Weights of a small transformer language model: 4 heads of 32, 2.07M parameters.
Each number is 128 + 32 x the weight over its row's rms, rounded and kept within 0 to 255. Layers, rows and columns count from 0. The size above them is the row's rms in percent of the matrix's.

# layer 4 MLP gate, 256x128, rms 0.0771, rows 216-233, columns 0-127
size [ 98 109  94 103 113 104 101  96  95  95 102 102 106 110  86  88 105 100]
[[127  85 108 104 133  89  76 109 155 143 158 158 114 149 143 113 143 156 129 119 120 183  87  71 132 139 143 122 155 144 165 117  58 121 148 143 206 170 189 149 125 156 121 123 112 142 169 138 161 194 175 105 173  92 159  76  52 213 121 135 144 137 136 154 111 168  96 134 109  89  57  98 135 137 130  93 113 161  97  84 136 161 100 150  96 165 131 133 122 182  72 121 175 148 118 108 148 101 154 136 160 139 147  55 156 165 100 143 132 163 164 130 142 111 169  77 144 135 128  71 117 136 131 101 151 144  81 156]
 [125  88  99 123 119 162  96  85 109 126 130 145 151 133 127  92  88 139 149 121 170 111 148 159 112 108 129 136  98  92  96 163 102 161 147 139 181  85 139 176 123 164 146  80 141  63 174 163 151  61 133 176 134 115 161 166  84 119 143 172 125  79 119  99 153 123  69 117 127 161 172  96 216 115 126 123 163  87 164  95 123 157 107  88 109  89 130 151 132 112 128 117  85 114 131  81 206 186 175 101 146 159  60  93  78 150 123 127 125 138 145 114 135 121 103 193  83 175 112 156 116 162 136 139 145 178 186 142]
 [101 135  94 146 132 116 185 134 114 138 133 144 115 142 180 144 110 124  61 141 135 125 134 103 148 100 146 152 184  97  57 156  89  85 124 115 106 131 223 152  83 143 129 110 144 128 112  87 146  91 105 144 189  99 111 134  92 149 115 164 161 120 136 141  92 119  65 144 125 107 112 185  77 121 140 128 117  76 161 170 104 161 141 105 137 106 168 130 157 144  67  99 104 111 148 127 140 127 128 180  77 148  97 164 194 145 143  97 135 123  60 114 207  70 110  83 163 106  72 149  83 123 197 104 105 131 134 140]
 [144 134 124 130  93  98 225 102 108 129 118  77  33 149 144 138 148 143 121 203 136 108 134 134 203 139  82 181  96  90 156  93 174  80  93  75  55 118 149 188 105 183 131 151  78  93 142  89  94 144  95  86 137 157  87 155  85 144 113 169 103 141 114 145 172 130 107 101 138 153 151 138 114 145 165 109 110 114 105 124 128 130  90  99 111 114 114 135 106 103 107 125 149 136 143 141 105 119 175 128 110 172 208 156 161  92 165 124 150 130 118 135 129 137 139 159  70  97  97 118 111 112 159 102 134 143 176 171]
 [ 96 108 147 156 158 113 177  95 190  76 167 109 171 113 173 149 146 111 129 139  87 116 117 127  93 146 130 157 143 119 141 119 137 155 103 119 121 155 166 160 142 113 102  86 137 132 143 118 118  66 140 142  66 161 123 171 175 135 116  82 160 119 141 136  72 122  68 168  97 176 112 223 132 179 170  70 108 117 165 172 131 136 157 109 102  79  75 197 166 135 156 105 140 139 104 102 185  79  65  88  94 137  53 147 130 179 122 141  85 109 156 188 108 114 110 120 155 127 127 150 101 123 143 118 146 121 127 116]
 [130 101 118 130  34 118 210 140 152 153 159  86 167 101  70 158 196 162  80 129 138  85 108 100 154 129 102  96 129 152 140 119 130  67 155 139 132 111 149  95 108 106 155 189 141 153 107  99 148 140 108 106  99 115  63 178 107 111 111 143 154 150  93 170  90 149 148  75  91 144 156 156  98 147 124 199 142 142  59 100 134  93 191 158 152 171 101  84 101 165 101  93 107 108 145 156  93 129 180 143 108 115  92 163 139 120 131 100 128  98 131 124 108  96 104  89 133 114  75 128 137 110 140  53 145 111  98 142]
 [107 150  95 107 163 170 148 145 134  52  79 169 169 118 123  95 133 169 127 116  71 132 156 105 122  83  99  98 108 104 158 103 101 125 175 115 137 159 120 125 130 168 162 127 151 138  76 161  92 124 131 218 137 114  46 101 119 129 129 173  96 155 132 160 132 127 139 119 128 175 165 167 187  99 119  95 112  86  96 167 124 114 158 165 150 178 125 150 121 148 169 130 140 172 172 150 132 124 125  72 139 102 146 137 112  94 154  86 127 204 109 150 108 113 113 123 207 106 123 158 173  94  83  38 154 137 117 149]
 [100 148 160 132  94 109 128 129 102 103 190  73 187 140 129  79 133 137 118 110  82 136 191 131 176  97 114 129 134 150 119 172 126  81 129 152 162 117  95 130 158 157 148 147 170 159 105 149 164 109 144 128 176 134 141 160 129 111 140 118 154 163 115 110  52 159 116 157 133 186 148  68 166  78 143 113 101 131 148 126 148 144  63  98 112  96  77 165 156 141  73  64 162 111 136 114 156 142  59  79 134 158 170 128  81  94  97 208 142 129 176 133 132 175 144 183  93  72 128 159 150 164 137 115  83 128 108 106]
 [117  74 113  69 177 147 154 166 105 135 128 145 105  96  99  85  94 166  76  86 179 125 127 117  86  89 175 155 176 134 135 206 125 224 130 115 167 100 124  98 138 160 110 147 118 133 163 107 165 154 119 159 114 208  88  68 148 104 110 222 122 115 129 105 123 135 105 104 133 139  78 117 116 136  97 135 111 154 117 139 104  70  75  81 129 110  72  69 136  86 155 108 163  80 126 132 152 138 133 108 140 136 111 119 106 117  71 103 120 163 130 158 119 138 164 128 109 141 144 125 137 132  70 108 147 192 120 116]
 [ 95 163 160 148 161 123 110 139 167 143 146 144  89  78 114 130 111 156 162 160 130 101 103 145 131  54 174 116 107 139 160 150 155 109 138 132  60  89 129 119  84  92 112  85 115 137  82 115 166 146 130 149  96 177 129 153 157 212 134 154 176 149 156  83  49 129 125  92  80 186 110 132 133 205 147 140 158 108 156  96 120 187  92  85 116 188 140 147 120 125 126  89  89 168  70  82 134 127 141 101 100 163  93 100 107 124 115 146 139 129 149 136 151 146 172 188 167 108  76 110 142 134 168 129 153  73 147 104]
 [138 140 170 159 103 129  90 176 143 113 116 159  93 130  47  84 166 100  76 130 104 114 144 118  92 138 130  67  96 139 121 152 136 201 108 118 114 202  98 150 107 122 125 173 141 123 125 114 135 148 105 132 137 164 111 108 196 112 196 145 104 184  61 167 126 204 144 110  99 181 127 182 127 146 216 150 148 120 130 104 117 104 168 144 141  89 129 181 134 165 134 129 129 108 111 103 125 149 129 152 131 142 197 128 140 131  58 118 145 181  91  84 171 123 112 130 114 146 169 122 146 182 145 114 121 116  76 129]
 [104 112 139 119 169 100 153 137 119 132 107 156 115 145 108 107  73 154 183 131 203 119 179 150 126 100 112 208 140 112 133  77 124  48 125  68 125  98 133  71 133 135 110 116  89 134 123 155 122 157 106 141 167 129 199 151  77 119  89 180 143 129 176  91  82 103 114 113 140 146 150 151 137 115 142 108 119 136 125 127 113  58 127 112  76 112 152 123  73 156 142 130 115 103 160 117  81 115 132  95  93 169 116 130 128 118 183 101  88 155 110 111  85 124 140 199  74  76  98 163 117 157 191  83 133 106 112  54]
 [ 90 117 149 133 121 111 157 103  63 139 134 116 126 123 126  92  55 108 174  73 115 123 163 154  80 156 147 106 150 140  94 133 152  97 132 102  81  86 136  76 116 105  86  81 132 151 141 142 160 181 153 154 125 126 191  92 153 114 143 123 123 171  39 206 147 110 164 136 119 161  99 104 119 160 139  64 140 116 110  71  76 126 140 151 101 160 159  80 112 187 128 156  60 125 141  86 150 137 127 108 128 164  87 159 133 168 157  34 158 148 133 136 124 150 146 121 113 131 125 134 135 140 123 165 201 145  99 150]
 [127 134 173 175 123 108 140 112 149 119 189 154 125 158 165 167 133  51 119 151 180  83 173 151 181 196  70 205 113 126 146 104 112 144 105 136  90 143 111 147 100 143  96 139 140 145 100 179 145 148 143 153 142 156  83 166 145 116  80 151 117 121 114 121 136 105 171 121  84 126 134 150  87 164 166 155 162 140  88 203 102 152 107  88 196  50 154 175 161 132 144 103 104 140 103 166 165 182 115 154 133 118 174 133 138 112  93 143 120 151 153  67 111 161 118  43 152 141 127 127  88 146 131 114 135 132 142 115]
 [ 98 145 127  97 136 133  91 115 161 130 168 123  98 124 168 133 152 114  97  83 105 123 162 162 147 136 123 200 115 104 172 173 130  95 147 148  36 112 164 124 164 140 188 106 146 169 167  98 154  75  96 193 144 143 176 138  98  96 105 104  50 112  77  93 139 166 119 109 145 103 114 125 169 109 107 151 125 100 161  98 137 104  85  58 163 168 140 142 136 108  97  55 124  83 103  94 158 138  89 159 108  75 159 172 140  72 141 199 156 118 137 145 106 107 118  79 144 141 145 116 148 112 125 124 174  89 144 116]
 [ 85  96 127  87 166 144 111 129 116  95  55 102  86 109 122 107  76 138 167 152  94 132 109  85  96 109 135 169 138 124 128  84 106 126  68 137  91 107 190 137 116 141 139  84 158 162 143 135 106  83  62 113 132 179 121 128  74  98 135 110  80 107  94  97  99 154 160 112 160  78 117  95 215 124 110 113 147 169 137 101 128  97 135 134 157 119 156 165  87 161 168 110 155 143 151 139 205 142 162  96 163 133  67 119  70 138 130 122 106  85  99 142 160 169 133 137 120 175 101 115 114  48  75 105 179 129 137 107]
 [147  65 159 118  64 114 130 172 124 210 141 171 146 148 115 110 166 135 105 110 142  52  79 141 146 115 133  99 145 149 111 137  73 166 111 180 149 121 105 139  81  97 134  71 143 176 135 172 187 157 144  78 129 102 111  88  67 111 127 104 196 186 105 119 144 203  99 102 158 137 143 144  96 114 172 162 175 148 139 126 109 145 126  70  91 128 124 103 135 110  83 106 171 129  82 141 146 173 170 136 125 134 114 116 146  97 117  64 118 155 153 143 121 115 133 175  99 180 150 143  83 151 150 136 135 165 103  90]
 [ 94 114 135 103 168  85 163 116 169 117 141 101 115 123  79  45  53 115 132 125 116  65 136 147 118 141 121 113 134 115  94 192 111 139  72  82 100 171 145 136  90  76  99 143  82 127 144 134 157 165 146 136 122 126 134  93 143 120 124 188 131 182 148 105 175 137  75 130 139 135 213 160  90 191 128 104  94 113 151 140 125 124 104 105 133  71 127 129 157 162  90 127 101 173  63 155 103  91 112  93  87  79 124  94  81 152 122 146 141 143 127 164 133 116 173 156  70 149  70 152 137 175 183 118 156 135 123 151]]
# layer 4 MLP up, 256x128, rms 0.0765, rows 216-233, columns 0-127
size [111 102  92  97 105  94  96 104  87  98  98 101 101 104  98  93 103 105]
[[100 123  88 155 111  88  88  82 158 118 125 114 156 123  99 124 114 122 103  72 150  85  89 155 147 118  90  84 226 149 125  95  80 188 179  80 132 169 123 132 164 114 111 125 111  69 127  97 124 159 151 128 148 105 158 154  52 139  75 155 134 137 131 152 143 140 136 148 165 113 159 156 139 155 138 111 118  99 188 141 114 133 110 106 154 191 210 146 111 130  88 205 120 144 198 132 116 129 105 148 170 126  88 145 118 151 117 165 129 124  94 102  92 101 118 107 151 201 172 118  98 134 163 180 112 109  81 131]
 [152  96 129 111 111 104  96 162 107 120 158 145 192 145 112  99 205 122 127 111 124 102 171 238 115 178 150 165 154  84 108 127 134  82 119 113 102 151 171  77 123 161 126 138 134 143 109 134 139 157 139 120 104 136 195 106 154 173 132  87 165 114  97 104 142 131 116  68 201 147 158 190 141 221 210 116 147  68 154 127 110 103 152 102 124 161 114 192 112 135 117 144 183 120 132 137  99 153 190 101 139 118 103 116 117 109 123 148 130 122 137 116 117 144 124 144 114 150 121 127 163 146 160 141 145  61 143  75]
 [126 144 135 120 103 132 170  95  70 123 162 106  99 100 133  74 139 124 171 118  88 113  70 151 160  73 171 162 133 107  61 106 105 185 144  86  89 142  94  78 128 186 126 146 118 141 123 145 121 100 142 110  99  91  81 112 113 127 134 167 130 170 128  70 139 118  94 139 113 108  89 177 125 146 135  94 147  90 222 189  84 148  87 129 116 115 140  69  82  70 148 164 110 119 145 131  90 133  61 124 120 137 138 160 116  98 147 140 187 119 186 115 114 124 119 145  96  93 123 117  92 166  49 134 157  91 158 117]
 [ 99 122 120 147 119 133 124 106 107  85 144  59 107 165 141 104 193  85 126 150 179 130 113 146 137  47 136 155  72  88 118 148 116 133 158 130 163 132 135 161 151 141 101  97  87 131  74 175 138 160  87  60 128 174 141 150 110 152 180 148 158 103 122  71 106 125  96 104 181 141 155  96 140 161 183 150  94 168 169 151 125 181  84 149 109 156 109  98 163 117 192 104 121  98 138 118 185 101 112 110 190 144  99 106 146 112 138 129  75  83 140  77 120 120 117 189 123 102  79 106 146 121 187  87  93 141 169 134]
 [146 120 129 136 172 106 113 107 141 145 111 157 103 163 127 125  91 124 144 135 169 114  85 197 165  93 131 152  52 117 148  81  83  77 146  91 117 168  69  98 152  69 162 131 100 117 198 135 104 153 162  70 119  88 133 150 146 192 137 136 107 132 112 110 124 139 148 112  83  89 145 134 188  95 121 120 128  96 105  96 134 114 120 118  98 123  91 108 179 147  83 144 124 162 178 133 109 122  92 154 123  98 125 151 118  83  93 255 182 110 127 144 118 172 162 108 129  98 145 114 116  91 128 114 110 179 118  66]
 [130 121 102  92 107 112 142 171 158 153  50 112 182  59 147 135 127 110 142 140 110  68 143 143  97 123  91  77 153 151 126 176 151 145 109 117  81  78  84 182 145 101 133 166 155  97 116  97  80 140 149 126 116 143 122 129 162  41  67  93 107 103  89 151 180 134 108 179  39 159  95 160 141 115 107 156  95 162  99 125 134 109 161 175 130 128 107 148 148 137 176  98  88  93  94 106 114 104  78 109 131  98 130  77 127 102 136  99 171 167  91 128 138 142 109 113 108  97  99 204 126 157  81 130 116 118 156 129]
 [140 108 154  97 132 109 133 157 200 110  98  57 160 101 133  87 136 145 150 113 112  86 165 150 200 110 102 168 217 111  98 150  91 155 114 164 173 132 196 118 147  90 171 196 107 127 115 171  72  95  95 152 119 157 145 165 131 120 127  97 158 189  94 126 105 115 122 115 183 157 111 135 141 151 106 160 197 107 142 152  70 137 126 154  66 159 192 110 161 136 114 111 152 159 112 175 110 110 133 178 124 119 116 116 159 151 161 133 123 123 146 204 125  82 112  91 144 100 131 130 126 127 138 103 124  70 120 119]
 [155 132 156 141 107 181  83  98 106  82  76  90 140 138 115 127 114 187 165 128  70 162 113 132 135 134 134  81 102 162 149  98  99 131 157 130  96 139 110 144  58 103 103 198 145 156 168 181 214 154  96 112 146 148 120 163 154 135 151 138 129  78 144 162  87 103 125 176  87 118 178 100 174 108 184 145 131  94  81 157 128 186 136 115 117 162 147 179 122 152 123  78 142 138 135 120 118 194 102 114 140 121  90  73 100 113 139 148 166  70 110 155  71 109 144 167 178 112 155 133 106 111 103 135  80 144  77 141]
 [108 113 109 100 130 146 154 157 105 153  33  90 102 127 158 163  85 119 128  88 104  77 106 131 187  98 113 148 122 165 167 160 161 165 179  88  47 151 132 184  97 176 128 188  80 159  98  99 147  92  89  71 131 154 130 171  83 109 178 160 135 154  80 160 104 133 144 152  98 133 155 194 146  80 134 151 152 144 151 119 148 132 123 105 134 115  61 157 129 170 162 211 104 104 112 107 130  95 106 125 161 145 130 139 151 165 113  90 106 183 163 109 141 111 103 146 135 138 134 162  91 100  88 115 130 136 120 146]
 [119 172  87  81 119 123 125 101 101 118 198 122  95 123 106 196  68 155 156 114 157 162 103 152 179 197  85 153 127 116  33 145 167 144 123 105 159 152 151 163 117  98 158 152 182 154  97 154 119 141  64  95 144 165  71 102 132  67 117 106 108 123 127 131 175 138 145 116 147 106 128  94 105  70 151 132 119 168 130 134 158 195 112 149  75 123 163 152 106 119 146  90 141  95 109  56 113  95 120 140 110 178  76 162 110 124 106 161 152 108 132  98 115 172 114 133 114 118 132 141  78 179 115  96 119 136 174 158]
 [137 110  93 104 115 151 161 103  91 132 104 115 121 129 169 203 138 183 124 178 112  73 114 119 136 154 139 129 121 109  93 184  92 134 209  71 139 116  63  93 158 162 102 124 127  76 120 137 157  74 182 144 158  74  85 159 175 172 135 126  95 163 144 111 128 132 108 140 151 120  67 104 134  91 138 156 146  58  98 115 115 125 168 111 138 125 120 144 152 100 134 101  78 130 148 114 152 101  85 105  47 100 127 130 115 141  88 103 167 157  96 133 119 138 146 127 109  96 145 133 132  62 181 109 160  43 171 149]
 [133 125 131  93 149 139 163 122 155  78 111 111 109  93 123  71 145  92 128 120  80 139 140  91 166 138 156 151  65  90  85 158 147 196 111 165 132 127 197 152 145  76 168 121 123 127 147 106 143 148 181 115  98 151  94 160  54 130 155 104 171 115  93 144 172 125 104 126 142 130 112 151 115 183 125 124 112 173 149 180 169 126 184 106 108 135 200 105  93  91  92 175 133 137 161 140 106 200 111  88 123  88 117 138  88 161  49  52  81 136 152 174  87 136 103 161 135 128 134 160  96 108 103 157 123 130 122 119]
 [154 112 126 166 101 106 151 128 109 124 172 162 160 115 166  76 200 126  86 122 130 107 162 103 114 131 147 139 105 120 122 124 140  99  96 140  55  74 153 136 104 124  92  74 100 129 111 123 142 106 168 130 126  81 171 101 104 100 100  87  52 116  82 188  82 102 110 141  90 175 119 137 117 178 139 103  94 136 137  57 173  92 102  55 166 202 158 126 103 180  84 152  91 101 101 112 146 122 124 119 147 179 154 150 125 122 178  90 130 121 138 143 153 152  98 137 182 135 155 130 119  92  72 141  86 183 155 142]
 [ 87 148 172 171 101 107 144 144 110 104 111 184 125  76 113 159 162  93 189 132 148 118  91 205 145 147 145 114 128 191 180 113  76 153 115 167 161 105 160 152 111 149 141 161  98 172 110 162 114  58 158 132  92  99 127 127 126 130 120  75 102 110 187 130  85 119 128 150 173 117 104 169 134 133 116 113 126 111  86 101 157 141 127 142 139 123 178 139 147 126  75 166 153 109  76 114 203 132 128 137 149 143  82 159 148 125 161  81  32 114 117 150  85 166 193 121 142 157 105 172 126  95 125 172 145 136  74 122]
 [ 58  86 143 101 112 123  97 134 160 114 108 103 106 127 102 160  89  64 104 181  79  95 141 134 154 137 194 126 124 139 103 173 119  87 127 116 114  89  80 175 174 144 167 117  56 115 158  80  86 142 103 161 140 159 130  98  96 143  91 156  97 118 183 127  72 137 133 136 125 189 123 155  86 124 162 187  87 158 129  98 121 161 142 135 108 136 150 141 176 141  80 119 176 131 142 114  82 110 120 122 114 131 108 146 166 172 152 138 169 120 137 117 149 160  99  40 116 153 130  93 133 146 114 122  49  55 122 175]
 [105 112 133 133 165 127 159 162  72  71 107  88 132 108 100 128 153 136  94 101 142 177 124  93 121 183 175 133 134 195 122  73 108 117 156 105  97 216 159 115 103 157 138 123 169 107  84  91 103 124 101  96 134 128 109 131 109 145 184  89  91  83 110  98 149 125 166 142 103  80 131 130 160  88 192 129  86 161 140  82 131 116 134 115 177 102 116 103  95 184 162  83 130 123  82  92 140 166 141 118 149  83 139 161 149  80 129 135 215 195 109 175 146 137 126  87 160 120 115 136 128 167 117  88 178 173 115 131]
 [153 151  93 139 152 128  94 159 165 144 133 113 144 165 160 187 154 159 133 152 120 162  95 177  84 133 168 100 180  95 130 107 111  55 134 134  92 143 142 142 124 159 170 226  98  98 112 147 103  94 144 138 104 153 157  97 173 120  75  84  94 105  70 109  94 116 131 125 125 118 117 143 115 163 108  90 162 131 227  77 162  87 134 168 181  96 125  97  80 153 120 170 126 120 156 124 208 109 113 121 162 118 117 116 202  89 148 136 121 134 155 153 154 141 108  52  93 103 116 142 134 119 135 147 149 162 126 143]
 [ 83 171 120  85 119  58 131 134 167 133 147 115 133 104 101 123 116 121 115 156 163 110 106 156 190 102 104 109 140  52 146 170 119 145  64 133 131 101 111 159 105 134 146 194 106 144 105 132 178 158 127 114  81  15 167 134 179 140 102 125 116 133  92 122 106  96 122 139 131  98 171 164 132 108  56 108 127 122 143 179 120 108 112 120  91 100 129 120 173 107 101  87  98  96  66 141 130 147 152 125 158 122 109  89 103 134 164 110 185 150  93 149 176 159 128 178  96 187  87 146  77 117 124 148 138 192 143 169]]
# layer 4 MLP down (transposed), 256x128, rms 0.103, rows 216-233, columns 0-127
size [107 106  95 105 106 105  93 104  95 104 106 102 105 103  76  97 107 102]
[[ 94 177 140 116 162  50 110 103 105 118 168 195 109 120 125  99  88 115 150 117 109  96 171 149 128 143  91 146 103  67  78 147 145 124 152  97  66 120  77 104 128 166 152 143 148  69 155 159 113 204 111 158 133 159 137 136 150 101 108 146  73 114 169 143 151 180 113 127 107 129 171 139 140 131  99 140 151 127 174 126 114 128 156 127  98 124 110 121 157 129 165 183 100 121 149  58 157 141 115 128 136 177  55 100 203 132  98 127 101 113  92 136 105 155 100 170 103  87 115 141  33 154 167  89  85 102 134 132]
 [107 139 124 157 187 106  79 175 137 198 171 172 110 147  82 126 130 215 117 113 105 177 136  95 111  65 154 181 110 117 101 127  85  66 121 120 212 108 174 126 156 109 127 131 116 129 160  99 144 118 125 112 204 138 130 145 131 156 120 143 108 117 127  90 131  96  70  63 125 113 111 116  93 150 121  71 100 141 151  97  86 154 127  92  88 121  97 114 140 159 180 120  97  72 142 161  69 140 121 176 167 125 168 126  96 127 122 161 129 170  58  99 114 103 150 125 179 103 135 101 118 101 101  99 124  97 131 150]
 [ 90 144 106  79 104 116 125 130 139 148 154 126 165 168 182  72  68 137 178 126 138 103 158 163 157 141 141  86 154 117 153 139   0 129 142 154 114 101 100 123 146 125 139 151 165  80  94 172  67 112 143 100 125 150  97  64 196 129 163 136 121 151 100 126 100 123 134 141 134 119 102 113 174 126 134 127 134 155 108 140  65 140  84 150  64 161 149 203 174 163 158 128 141 138  88 131 136 157 126 129 118 116 120 140 168 157 138 114  99 109 129 103 153 135 141 143 109 118 198 211 105 139 100  99 157 116 159 109]
 [ 86 145  86 136  84  73 157 109 174 141 133  82  85 130 153 125 120 185  59 192 121 126 152 152 130 165 110 176 153 130 128 145 120 149 142 125  75 152 174 117  82 118 153 136 160 122 122 128  86 152  89 104 186 137 135 121 131 127 111 127  92 111 116 150 196 101  62  68 115 126 153 155 113 121  93 101 134 175  84 146  71 146 139  70 102 154 122 131 125 176 112 111 194  76 141 136 107  89 176 135 163 161 179 154 161  83  80 127 116 100  79 157  92 134 113 176 150  66  97 138  96 127 148  95 140 174 161 133]
 [163 142 111  91 149 135 128 173 101 151 149  62 197 108 176 113 140  92 146 170  99  83 100 107 157 238 127 138  89  74 182 118 151 148 143 145  86 116 144 109 103 112  84  97 100 128 121  86 122  60 117 185 108 100 142 134 134 144  78 119 101 140 138 168 153 123 119 103 153 158  95  99 114  88 138 133 201  99 155 177 130 141 218 150  57 145 131  93 157 151 133  99 140 149  98 140 154 150 112 101 110 130  73  88 143  83 136 137 118 149 139  90 108 154 121 115 131  71 129 143 165 129 142 136 148 130 141 195]
 [ 98 176 107 132 111 129  96 138 107 182 143 154 106 128 145  85  96 113 122 222 111 155 129 178 141 153 201  89 197 136 135 122 100 132 141 159 133 157 107 146 183 110  89 123 105  84  94 168 154  83 113 114 154 153 144 134 151  91  89 151  86 142 154  98 125 144 155 166 144 136 132  94  77 112 111  80 198 167 194 145 108 120 122 133 178  77 162 196  89 151  86 134 127 168 100 137 134 131  67 118 137  69  58  91 128 127 148 143 164 166  69 118 116 179 130 111 175 129 125 127 133 153 116 130 127 134 137  83]
 [165 132 124  92 164 136 128 163 146 110 112 120  89 155  94 117 111 160 123 101 184 127 114 110  99 127 123 175 163 126 157 114 140 121 100 128 111 177 126 133 116 103 170 151 193  95 158 148 130  82  54 164  96 108  88 145 167 108 171 133  80  89 129 100  60 140 140 100 146  81  79 124 143 112 161 106 158 120 156 132 151 142 113 107 117 187 157 148  81 199 103 179 146 122 115 158 114 129 133 139  82 163  92 185 119 126 119 126 231 119  83 130  80 153 111 154  56 127  56 108 121 102  68 162 120  90 105 134]
 [ 80 120 116 124 140 128 133 150 124 115 150 192  57 166 141 133 166  71 183 109  97 115 136  98 141 126 194  82 147 115 157 131 126 136 166 156 123 141  93 110 152 176 115 172 111 128 129 135 135 129 111 136 112 151  71 133  62 138 110 107 118 201 150 187 140  82  65  95  82 109 117  81  67 134  97 163 147 110 124 162 141  96 137  92 180 128 123 101 180  98 151  68 144 122 139 117 139 204 110 112 175 122 140 118  98 117 126 163 101 134 134 124  80 184 117 129 131 108 157 191 139  39 143  95 117 155 143 174]
 [127 137 125 164  96 150 160 155 155 136 130  87 180 143 148 100  94 117 112  82 177 108 164 105 111 106 117 120  73 112 102 133 133 113 141  59  97 170 111 190 134  92 137 113 117 126  74  92 111  67 154  81 129  82 128 124 106 114 177 138 169 141  86 112 131 135 159 187 132 115 132 109 163 106  81 132 132 118 113 107  97 153  98 169 168 145 155 123  85 117 127 168 213 119 133  90 167  71 170 109 120 166 129 147 154 118 114  80 172 121 167 116 144 172  75 206 160  98 108 137 147 114 182 198 134 194  92 113]
 [ 91 150  96 147 203 180 114 119 103 118 112  33 155 115 129  77 140 142 140 118 160 116 162  99 159 134 116 157 164 114  70 146 119 138 120 100 114 145 126 211 120 108 168  61  91 164 124  79 138  98 114 129 169 153 149 137  96 118 128  85 127 200 148 142 141 110 167 120 134 131 176 171 100 140  82 144 160 114  76 149 157 164 151 127  49 125 131 115 131 140 107 166 159 157 134 112 133 128 138 105 167 124  79 180 130  40 120 100 142 156 106  95 116  34 142 122 108 112 163  77 126 125 153  83 126 130 146 123]
 [147 200 123 141 213 127 158 113  76 179  61 106 140 128 107 113  86 133 164 139  67 148 162 169 139  69 116 123  75 169 108  99 123 120 133 119 143 206 114 164 104 142 152 117 117 115 163 105 150 150 122 131 145  94 160 147 138  93  49 146 142  92  80 145 172 153 104 114 157 170 114 194 119 201 151 115 149 109  86  87  75 115  93 148  98 148 180 169 166 120 156 103 122 139 174 126 129 134 126 143 137 128 117 120 119 114  78 187 153 171 185  93 153 115  81 157 149 155 109 115 106 139 128 106 124 130  79 125]
 [137 105 110 142 100 218 102 132 160 115 181  79 157 122 206 137 100 138 165 135 155 151 123  92 141 145 137 135 129  93 118 139 176 159 125 117 152 143 116 157 106 124 154 123 218 100 121  92 100 138 137 154 153 115 109 121 132 156  95  99 172 133 135 145 106 122 195 198 136 138 132 159 152 166 160 169 106 132 174 137 150 199 128 170 142 166  77 142 150  85 132 199  81 157 160  90 167  99  94 164 124 146 156  99 119 196  77 119 113 144 171 107 171  99 128  97 134 111 113 112  54 160 178 113 103 121 130 159]
 [ 97 105  75 136 138 145  70 142 148 136  74 162  77 180 140 143 110 128 178 124  87 135 117 157  81 139  96 119  97 139 148 125 133 174 126 147 166  92 192 105 141 120  25 124  80 134 102 124 187  60 179  89  94  82 129  72 169 164 149 144 119 109 155 122 108  88  81  90 178 147 149 167 110 119 146 178  65 171 141 182 149 127  97 159 114 167 157 152 126 124 114 136 177 118 147 158 155 136 105  88 145 133 194 155  88 142 114 120 164 147 136 138 155 127 165 158 173 176 113 165 120 110 130 104 107 131 143 117]
 [148 129 127 159 157 110 111  68 115 183 146  41  83 167 157 122 161 128  80  90 146  93 162 106  84  88 141  93 123  92 168  73 130  83 136 137 133  47 140 152 178 127  78 113 140  95 157 136 137 104 138 100 166 106 129 101 134  98  88 118  97  96 156  94  64 100 101 154 118 144 142 116  74  64 117 111 101 167 164 182  81 148 182 121  92 127  81 116 138  82 165 112 163 124 122 107 160 154 180 127 172 154 198 119 104 116  84 120 160 114 154 136  90 158 146 123 100  92 118 125 108 105 103  99 138 138  83 101]
 [143 185 131 145  90  93  79 195  72 104 106  76 160 129 167 183 136 103 120 142 134 151 162 133 167  83 104 157  89 151 119  94 171 118  78 117 176 151 133 163  97 102 125  96 122 130 121 136 141 130 152  49 126  90 140  93 180 122 119 136 149 147 121 126  76 102 108 149 133  99  50 134  78  95  86 106 143  88 150 111 144 121 145 189 117 216  95 159 152  88 161 134 154 121 130 192 127 133 177 171  87 119 157 108 108 201 109 118 153 122 155 140 169 145 138 104 116 154 123 113 131 143  89 193 105 167 110 139]
 [125 174 129  82 139  82  94  94  98 171 163 153 146 115 142  98 100 159 148 126 158 163 128 133 117 158 186 144 231 116  86 124  54 109 215 119  48 167 155  77  85 180 142 141 112 128 167 117 134 138 162 154 111 183 125  60 140 125 137 143  65 119 156 144 143 147  93  97 121 152 138 135 113 168  98 142 114 101 107 197  76 145  84 138 157 111 152 107 125 148 154  79 156  95 109  82  89 159  47 112 115 156 124 166 126 108 105 133  94 109 135 145  99 145 148 148 131 102 139 112 154 120 143  94 140 131 139 111]
 [ 84 135  93 110 139 164 113 158 137  91 132 188 124 131 133 125  93 154 119 128 164 152 129 123 127  74 165 111 173 145 116  89 143  80 190 115 219 106 121 115  90 100 127  75  32 149 113 136 112 132 125 133  88 133 146  59 143 177 110 111 163  97 130 134 129 105 144 156  83 153 107  99 157  96 107 151  83 142 133 185  99 153 174 126 125 110 132 142 105 147 127 128 103  85 172  86  75  71  92 122 134 116 106  46 142 180 172 134 151 149 128 124 118  63 156  85  83 115 170 120 177 134 119 127  61 109 133 121]
 [121 112 156 131  98 121 110 184 102 144 117 150  76 120 170 111  80 125 164  66 165 176 157  45 125 176 105  91 113 117 159 199 164 122 136  89 174 150 123 138 178 172 123  80 177 143  52 157 105 109 131 110 138  97 118  95 106 157 104 109  64  64 139 105 116 195 129 101 143 143  77  93 162 176 154  94 126 186 126 185 139  81 132 140 140 160 145 110 158 105 178 145 116 101 148 153 146 169 126 136 172 152 135 140 161 144  91 110 150 107  97 136 163 172 150 143 117 146 139 171 112 110  71 141  91 139 125 133]]